config = dict(
    n_layer=13,
    d_model=192,
    n_head=9,
    n_kv_head=9,
    head_dim=32,
    d_mlp=768,
    vocab_size=4434,
    activation='gelu',
    norm='layernorm',
    norm_place='pre',
    norm_eps=1e-06,
    positions='rope',
    rope_base=10000.0,
    rope_fraction=0.25,
    qk_norm=False,
    attn_scale=0.177,
    bias='all',
    tie_embeddings=False,
    parallel_block=True,
    extras=['capped logits'],
    init='uniform',
    init_std_qkv=0.0545,
    init_std_o=0.0,
    init_std_up=0.0545,
    init_std_down=0.0,
    optimizer='soap_variant',
    lr=0.00597,
    beta1=0.95,
    beta2=0.98,
    weight_decay=0.05,
    lr_head=0.00879,
    grad_clip=2.0,
    warmup_steps=200,
    schedule='wsd',
    decay_fraction=0.3,
    decay_shape='linear',
    final_lr_fraction=0.0,
    batch_tokens=32768,
    seq_len=128,
    doc_mask=True,
    train_tokens=148100000,
    steps=4520,
    dataset='wikipedia_en',
)
Each number is 128 + 32 x the weight over the matrix's rms, rounded and kept within 0 to 255. Layers, rows and columns count from 0. Numbers have three digits each.

# layer 9 attention value, 288x192, rms 0.247, rows 166-223, columns 96-127
069155073124207155122163124140125165095187079138116097110118112149083091080073139159086093169149
068112100113077128188136124097141150105185177121117096122073168189151156093128118102123184062121
107139046108086149140066187176063202130092083105135096091154181068132133085081138111140074144127
128133195144057128157167150117135130151082125086174144092132118147156166089114129174110141099148
150070136098110162114141079117106067131126039134124167112133088116216175147082111179132132095144
157163121098050176057075092168103218145175123140114175134119097164124142098090158159131160189074
118028154091125143116108126069125065170119111142105112071117139162173166171181120113107098166117
170071154139112093143107106149158145111175190090097097080129175172177126082162098135140120108106
183054154046142112117101149154181050152105164150127114150105138180090133099129149097126087109106
151135126105111177068156086111057066153136098172117067075186066133151135108145102062162141126162
082044149114137101097155143090146149094061144149170158079083111122164144130115150093106124149159
062055173137060111173090156061103119092115151138138130112107164110085090154158107103133152065167
089137085163181105086084137174087133023139128109152163196147191127110153098156112095063127123112
114154145101133107133080186106118142060025150100114095137060153191092074132180117131122115082127
111137176189157095163100150141114161102119131082084128087087111139088114145127129187057136156133
140140089137052132140131098132141166111131090119113110087101138126157103077075121112209123143201
078056149089069123094100128073167087116115111173140088166073174136094181133154140096086156095061
126156128114169151217107120137127134205155128142215181110135121135180145155068139139149105133085
092081077168172131070070213119106193112169137045096179137095131181097105106165108091189175170101
109092031160126160117070190151159059187177144126110178181128117140126131134111073154125078173147
133154099170152142160181136144080133129164152088121084180169111110158080115099161192080122143168
147168066121067164156144099079130082148127097148178135116137091155090083056121064065126062166152
143134086077125181082069148152138205079114183153066139135060072138093110100145163062123070152072
139129123111156149185146169075055104165133169196124108132125088188209152097105126102100173172097
151109060111103242173129170137009161113220130045069141188061073221152127062121157130140119111146
141119104036115049181169167074082081155074073154133123125103152093137083119175168139151197126086
079092127162131111168131118193109130102148112120122092130150145137138127139126093147120177199178
153142121126177132137174157128090155142122118153142129114139131146145079105135111126173107170086
147113127145135142171143104100160137120142142128120113123077119108153171135118138131157138143090
135111141196219057104130152121096142160153109115111119120116129107140182099139156173137165148167
124126164167113108137089198093128160111115144174142111134097142116142131167143109076098145124133
126075101075125186159113125125140155127132122144117122140135105124124112107107074140107152129162
137077122130098121089099142101094163147117137112154174125147112164150124152105116109167113118106
062103118096082119177104128162134118134114100181134102133120172120073125141080127106112118149108
076122132095101105185138137102134116135104123145158099122112114101116115084180123193111163170130
154117093139086140086161155133108138126142117130125108115132122087121150103122135155134070115121
188068145155123126186100130130188141142100190072150121110168102121102085132116063090214176132091
145133109103106118127159118111133118114124119111169124150124110149113203121093107111105056124114
086156129118146141126136176203108118134158137122140094202139143037087149109211126175140112114125
115159181138159095102133154173097183131146162131170133146091132077146158040163150109123144094127
142103127147147086170138148086112090150159172100121130074108132126112116138142101096108143130091
101152150194178116135158130116129188123102078158094122166069162129150195150145109133146136130141
182127132053132158124148114131161127167148098105159139108162081144137060195087096108174109140078
106097143119116079155170091083129155177093164127168103163106121148142163090153103085168094114110
108170129119141115143118123168123075158143132057098142137134119176132144152139159121098159122174
106111151178112129149147122105106129143120136110170135120134078096153110109084077124170121119154
150168158128117161186114185125107122106092117162096146110094098111136196086135091178145182098148
175170118181163102148115169185139127123122140139127057145152118116125112224194118143108137075154
146105111150168097150095142121120135128059119127114156140138125147145072128132176108150157185101
122076158131133154144133186148062114131119123140141112112104082106093149097098160106114064163150
065119112097111162114122148152165121159105110147127165107125117138171129131154172158157150170161
192156106144086165091156085147145141114191093090133117117127148170069108080070174142178063124129
139096152135125105163105171118096100121129121147120189121150133126097158142094125060109064123140
092106126114118126115122210140160169119191188116114130073123129098099121135159106184093147126132
121122139093141190116120120077088132121105094120100133160111140073178139105127111142117133106144
157079103115092146145135097121137106108123155069085100131093094126091190154096100176130153099112
078147150125102193114102135171069102078150082104070138122148159102093140168116135149131110136144
141144035167153141125142127077147164158148094109159102111074142113106147159139122124111110117121
# layer 9 attention output (transposed), 288x192, rms 0.217, rows 166-223, columns 96-127
105067109100147151068135162114142122094079113112136170106160118095108181113174117156138096159103
101152177140116146166108121103136147115180152104134150114150111160134057092076141113210179140124
124115138148096220123175079128092121088146147135159089123112112110155153193145169077120139198173
124144142120208097075152084159159126171129085146068145155097130156134193162128120084140157185158
170059142123152111198186233140086115156108122168117144193126153125095117200169112101151138149146
161081103115156167115151120080042134136113141151168157151206111063071157132153114081134125185125
188130082128150143131137090173139084103074158067089136188164093142152093034119080138101095176120
088085102156086182165102121146147185135082125139182134091206193214147140119117161115150172107192
118139141154162120094109134107084108136100166126156123149135108119091179095152120103134181160125
084142134181120137196140087147167197115176142142058145102139174177127135154134108099124169133100
196114119158126071111088097173122085111110095133167155171128130084147130111111089161121096092126
074135116121154168164095154182187129089111121106097152156147199166113126082099158053154170138092
164145105178077122081099130050143122136093139126139044061157093108117109126174107139124033175175
177135212119147103088108064105119119111123104093048190141101101142172121106185112171095095105096
074137158128122193119084047161160169092135092121123144139144116133124122133092115137161150093127
093093137093143100178149112142149085125075179120112149150167150164172117133128123086118113109148
162073109125165139171090156210158154195129070128127104070055100126134093072171073116093084139141
154178088126140167113180112161114120095132128208086070145168082099115182115115108102143101118130
166121098131133157146153204158123107121133131124128084136110061098076128158115205197131058138111
106126130136167222145127149107153129105171105160134043172162111115091170151117154086138081146138
110079131077095163194127059133142113127160095139115130140114167134154160150097140131196107029098
140153136172118055136198172145149150130097152131083068112124163163121173104115092141122143146094
136181120148118139086085127127078105083112169093130117152148107124062141115180154195133149171140
152126145112094097120151070083139097137120111131142150095092146103144134150140147068128149201153
171159110116124166203174083125118142099114098126106142075121135060134119115141070111203170183122
167137084144130120137128140116107163178185178096172187144131138049180162199131093092120113121101
080150175092133105096113108111136106131149156114143126160140105178091125120139167138142133092079
153095099085117134142150063116169098129072144089125174166134133153133109106121144113119083114150
131133142123092138159134132084141161142142125138149123109152163143102092143091094111100140116123
095197096078167148138110114115161134055111132089119125134129093164152105120127133120109159092099
130165122114168119081162153145157123121147095050152067167157083178111149138107135142127146141138
117135106159138108098112133119141104104165163160208158099026113073105167112172186089129120127098
143117118138170171138136090078112090091146117121145105201115189145124080141179101152111148120121
130144159136157121124116160129151118109153109160172163075110139146130146146236158125130118121142
145089158098117111098078110099127086121103079145152139161134121132120144173101081100142107110129
129126092133158105198117117123121104127155125114142140128159152105151118128088157101170132128151
072135152086158141143125119135079149116153143114094132155102156191155094115114140164117127146098
136117180159090148097094163109084106124102121113147087101143157144188137176128173126150147118098
123110081145067083108150132099116142151119157099103132029116072205110127130105174131055140127080
102075081101099121182133062100145091097097160070133116129114088168096127125134131179138105162174
091126121110123092170107151114140137104146095147133130174167142114120159141172156151158149157121
157181119108168122124084101145140110141119148093152153150153059108089129099090126191089166112150
135163097160104166101113140132109112032156160130112087115124217075112108065119147120123091127136
123129122134190140089115159101140132128167080068145130107090156146112095117149131176165159159107
112148128102118097074143131125133132095178147162137114174125170138097112166107102154193101129118
139115155100141119127122116143110150104166159153078116138105097180153143090131151154140106085134
166122092142127081141149129171138175125147085124136164161113125135121078154135134108133125121117
103130168119098124186094152121120092152156075123140128075105094107097194076096107128132177102083
096119125156144143107162079121168135146167159135101137176117113159120134138125123115090109130104
123140114145105051161143113122123139139081080123118129171113085148173115173109141126113186107102
124157133118154124110110058129115091094125151071125139112160121077066159100204127125124098063127
075113091097144141108125119137126103141139162144136042068103167080164144109112117127031161077153
160106134189100159065142156129121180139106105124133049141086110150153099109135146152176144117136
107139123179112106179129139098097064139165098117144104179161079097128141081111136139126105111105
109120108111136112191098083112128104086083154148135152130124088182105167162134165116173104139083
122177165170169111123178146114149152145159087108132149052118124116142090156117127110106116164147
172098138111094095118140186129149125129113110177107142124101082176154197123137140116125141122122
078114150123138129112184134142109115070121135110149085121076122144111122066077150104145087122055
# layer 9 attention query, 288x192, rms 0.225, rows 192-229, columns 96-127
147129134148155147129122132162081176120099136147108137172120143145125093095144109144098157112148
135135122112132121083126119173105128143136128125106117135131085152110141140179102113142121105149
156094078137104149161112107047113149108078183096033136107078078065107158137042191095099072149111
148156127076176158145131142137132119114085098156106127129138080043145165121159093148062139152145
126113155119123111125135092057166132121172138113120054104162114111148113133128110123150168162131
127144152168136082176138163094120186165114144129108095139095130151168079104086130149133134137141
121138158100130071136095134126072065146077137108153197130107118136160111091095111105093129139123
086097148056074125184108088158109131137122106120088179131192100119139137123121075106145157089138
145115160122153112126158140130039158125124070158086142151123132063089088135110131149148155136099
093092172197072124117136151088102123051107123173179108121142140137162130102060107080136100149195
094128185168125124123134157175087101160131116184156134129110158122150105120086091128159103167140
100090042145086119177146081190098147072120093026109137097186192110133167040126118202135145141040
185137090143099068156079200139071163121128144158113121130136080104098127090147078156109138184081
179111125152157099142106171148107128171131167113134168102167076127089101152125116092166193111056
115118156121164173205171135107099095104107080081123169054135132087100147108024133099132130149146
156142168107073152152077047135080121161144148149104151156044166122174115070080145180195097136134
081132136145127119136127115139089090142137132195110155137092119150125139143110060191121076095129
149129114126174137178074146077131077075158070114126133072093134105105114083124147105190118131133
168148143072119102093097154132098171143163087139097153023088187210140151112113171160101147120123
119150122075165095160136112126124124141105151054142147125123150060117158134052182094158192055095
141076087194129148143197111135100129106179136026125108102160128079107033153105111103123159115155
062105160066124078062163133074117159114171121125152142183108125103141149077091107135115130150168
172148133091149149111136122112127115106115157139138206164136161112142140149133136170219165146085
162177076135100133140125161136127060121099135106185138074129142107161131106131141180166128120083
103121118155119154143159132108114147095128124094207133085179071092106079153122153110097126169122
144175139121117165115153133133182173138149118111102098119214190157123112111173063116101147066172
091132082167173093163158120137107100177115020159125141111106165122127144100072071103123113122091
087129105092123144116088095116128119106153102168152179110145159179104063147120115121124223118154
070133124141129083106126109112090093110133074115132140124150140123119075192155105074093141095133
135122191108107024213059099107115138152078187083079187117169118121143109142059108092178121169123
106051136085110109169106140160086114104096109162157089138128142157176094146138123119149136137080
100124243111139205128095115121158087123144148117087058144145060150124069144109157107077121091091
080119154077139126147107145137129123162111119154145109147138134109140124123145108115105148116115
100115153137153138132140109142094107132130124135098125164105162118124146134118108125147109111112
105129114164188133131151117181145131187110165181072084150091135098156142096080173104121121127138
104109149096092123126112092141099149107116082087105113102162116085124129072123096123122156129153
119104194109120155144123108038168161071181114117120115129120102104101125083126108127165181134148
127098106091132166153166131141096105080169152135164139133132093168140151109089229160143150129118
# layer 9 attention key, 288x192, rms 0.231, rows 192-229, columns 96-127
161145093106109144141133111152164103138146153142137137138157122121109132123135127167167148130137
115116126097115138119135139118103120115154161086126115145157154116159120148117095133118100125160
161147165052188092157083132109156113091145158152120146147133099209140175112133178128124113139139
151115139135156141121124143116071099105136135175127160155150124146093122133154200159188109138142
103100077050151071137123142156151132092107167114139162113078116108123157143110180139111167153108
167164144074146062181126128154128199124029195116154153158128176179093173146078191121152051120029
185079106136169136104093096114167126113106159084143149115110121077126107134145161138112113122204
114121161100128124131077118154175111145114103134106165143191048099126096087164051098088131144128
100103125065105127145127094098139110066171143156085108115170128107142084160144198130120091181097
141076082150135121142078075099166145158132066141190062131094071100130122105158139136113154162140
132122083169084112143125121180135098167133126167191112065124156061134110165135145115120144115139
103116133134035162156153087158058071085101123102101125092156142125123123085050149062171170065111
127099095128082051148092138167091136129119164069100217128132140122075137089127101082131054115057
128099090168117156212123147168152079123120146098139147172141100101134112193147164101122165091098
112118105125131141181148091120170171096119136189077089078151098168118137101112097129125218146099
082137155142124143095138154166073114099128185147120104125095077147219137092115056149130085155110
176158066110065154157157137114124101183114160141189115161160110148120118175171174205097100110109
101194130126131111138083116108098135143137120146106176148117112201119137153145131170125158184149
110109114108088135106162154131138142097138111129105081089131177136221166181108184154081085125075
065161113086179129195134104122089120111145160105116125182144092060078125188039145074129160131130
074123133150109141087139091091091098095154083078081117175095122137113095181115147156104155132180
197138120151142107087180153168092160125090186114130074146111145083118046041091139112095126144152
151096135070140170056144119112123108124128090125074130172121149113144147192121192213101145141109
167162057131095113155115178148098112104137096104117123115102143111158165115154095121120134066068
133108100086101133101193215171158109160113117066156119053187108081137150179113197127123137132170
108175136116108127024120148154132079152120120101143115120119158182136161136131108136155170050181
066127134079149150098131122065140062163072136185118169123113160121153249076139109093111126090079
128110128099145117116149122118113116113093151102116139179145138169166116162195173122149177157138
123140112117126106128130130109126092122137122131163139175114080158133149152114117120114096118095
153113142076121132135155152133110119163075158100123113127184078096158181224174101116102097168123
103118180069118105083123083104153169087133146097145117165139152145129157202153110150168073085084
083159077109143128163102164150157058134207084194134150119132126163139106147172164137062172157153
147147143122108125152112135153123124124125140114119130134136117157139136106125127104123134125134
127150120104081166136131138119136161139137119118142159130130150099117138135148115100137150126152
118114108103128143118128084095149141115129153158137148124111110159098147114170118120127100133123
137108129148106129061133181129110081069133142108147110147116080180100109182130071149131146145118
128127172120148102137172120101151195066100082177134083151180145125136100128110142125113141159141
127082082146136098186135150176175153085049082201230124151069122115130129152169166140134124158131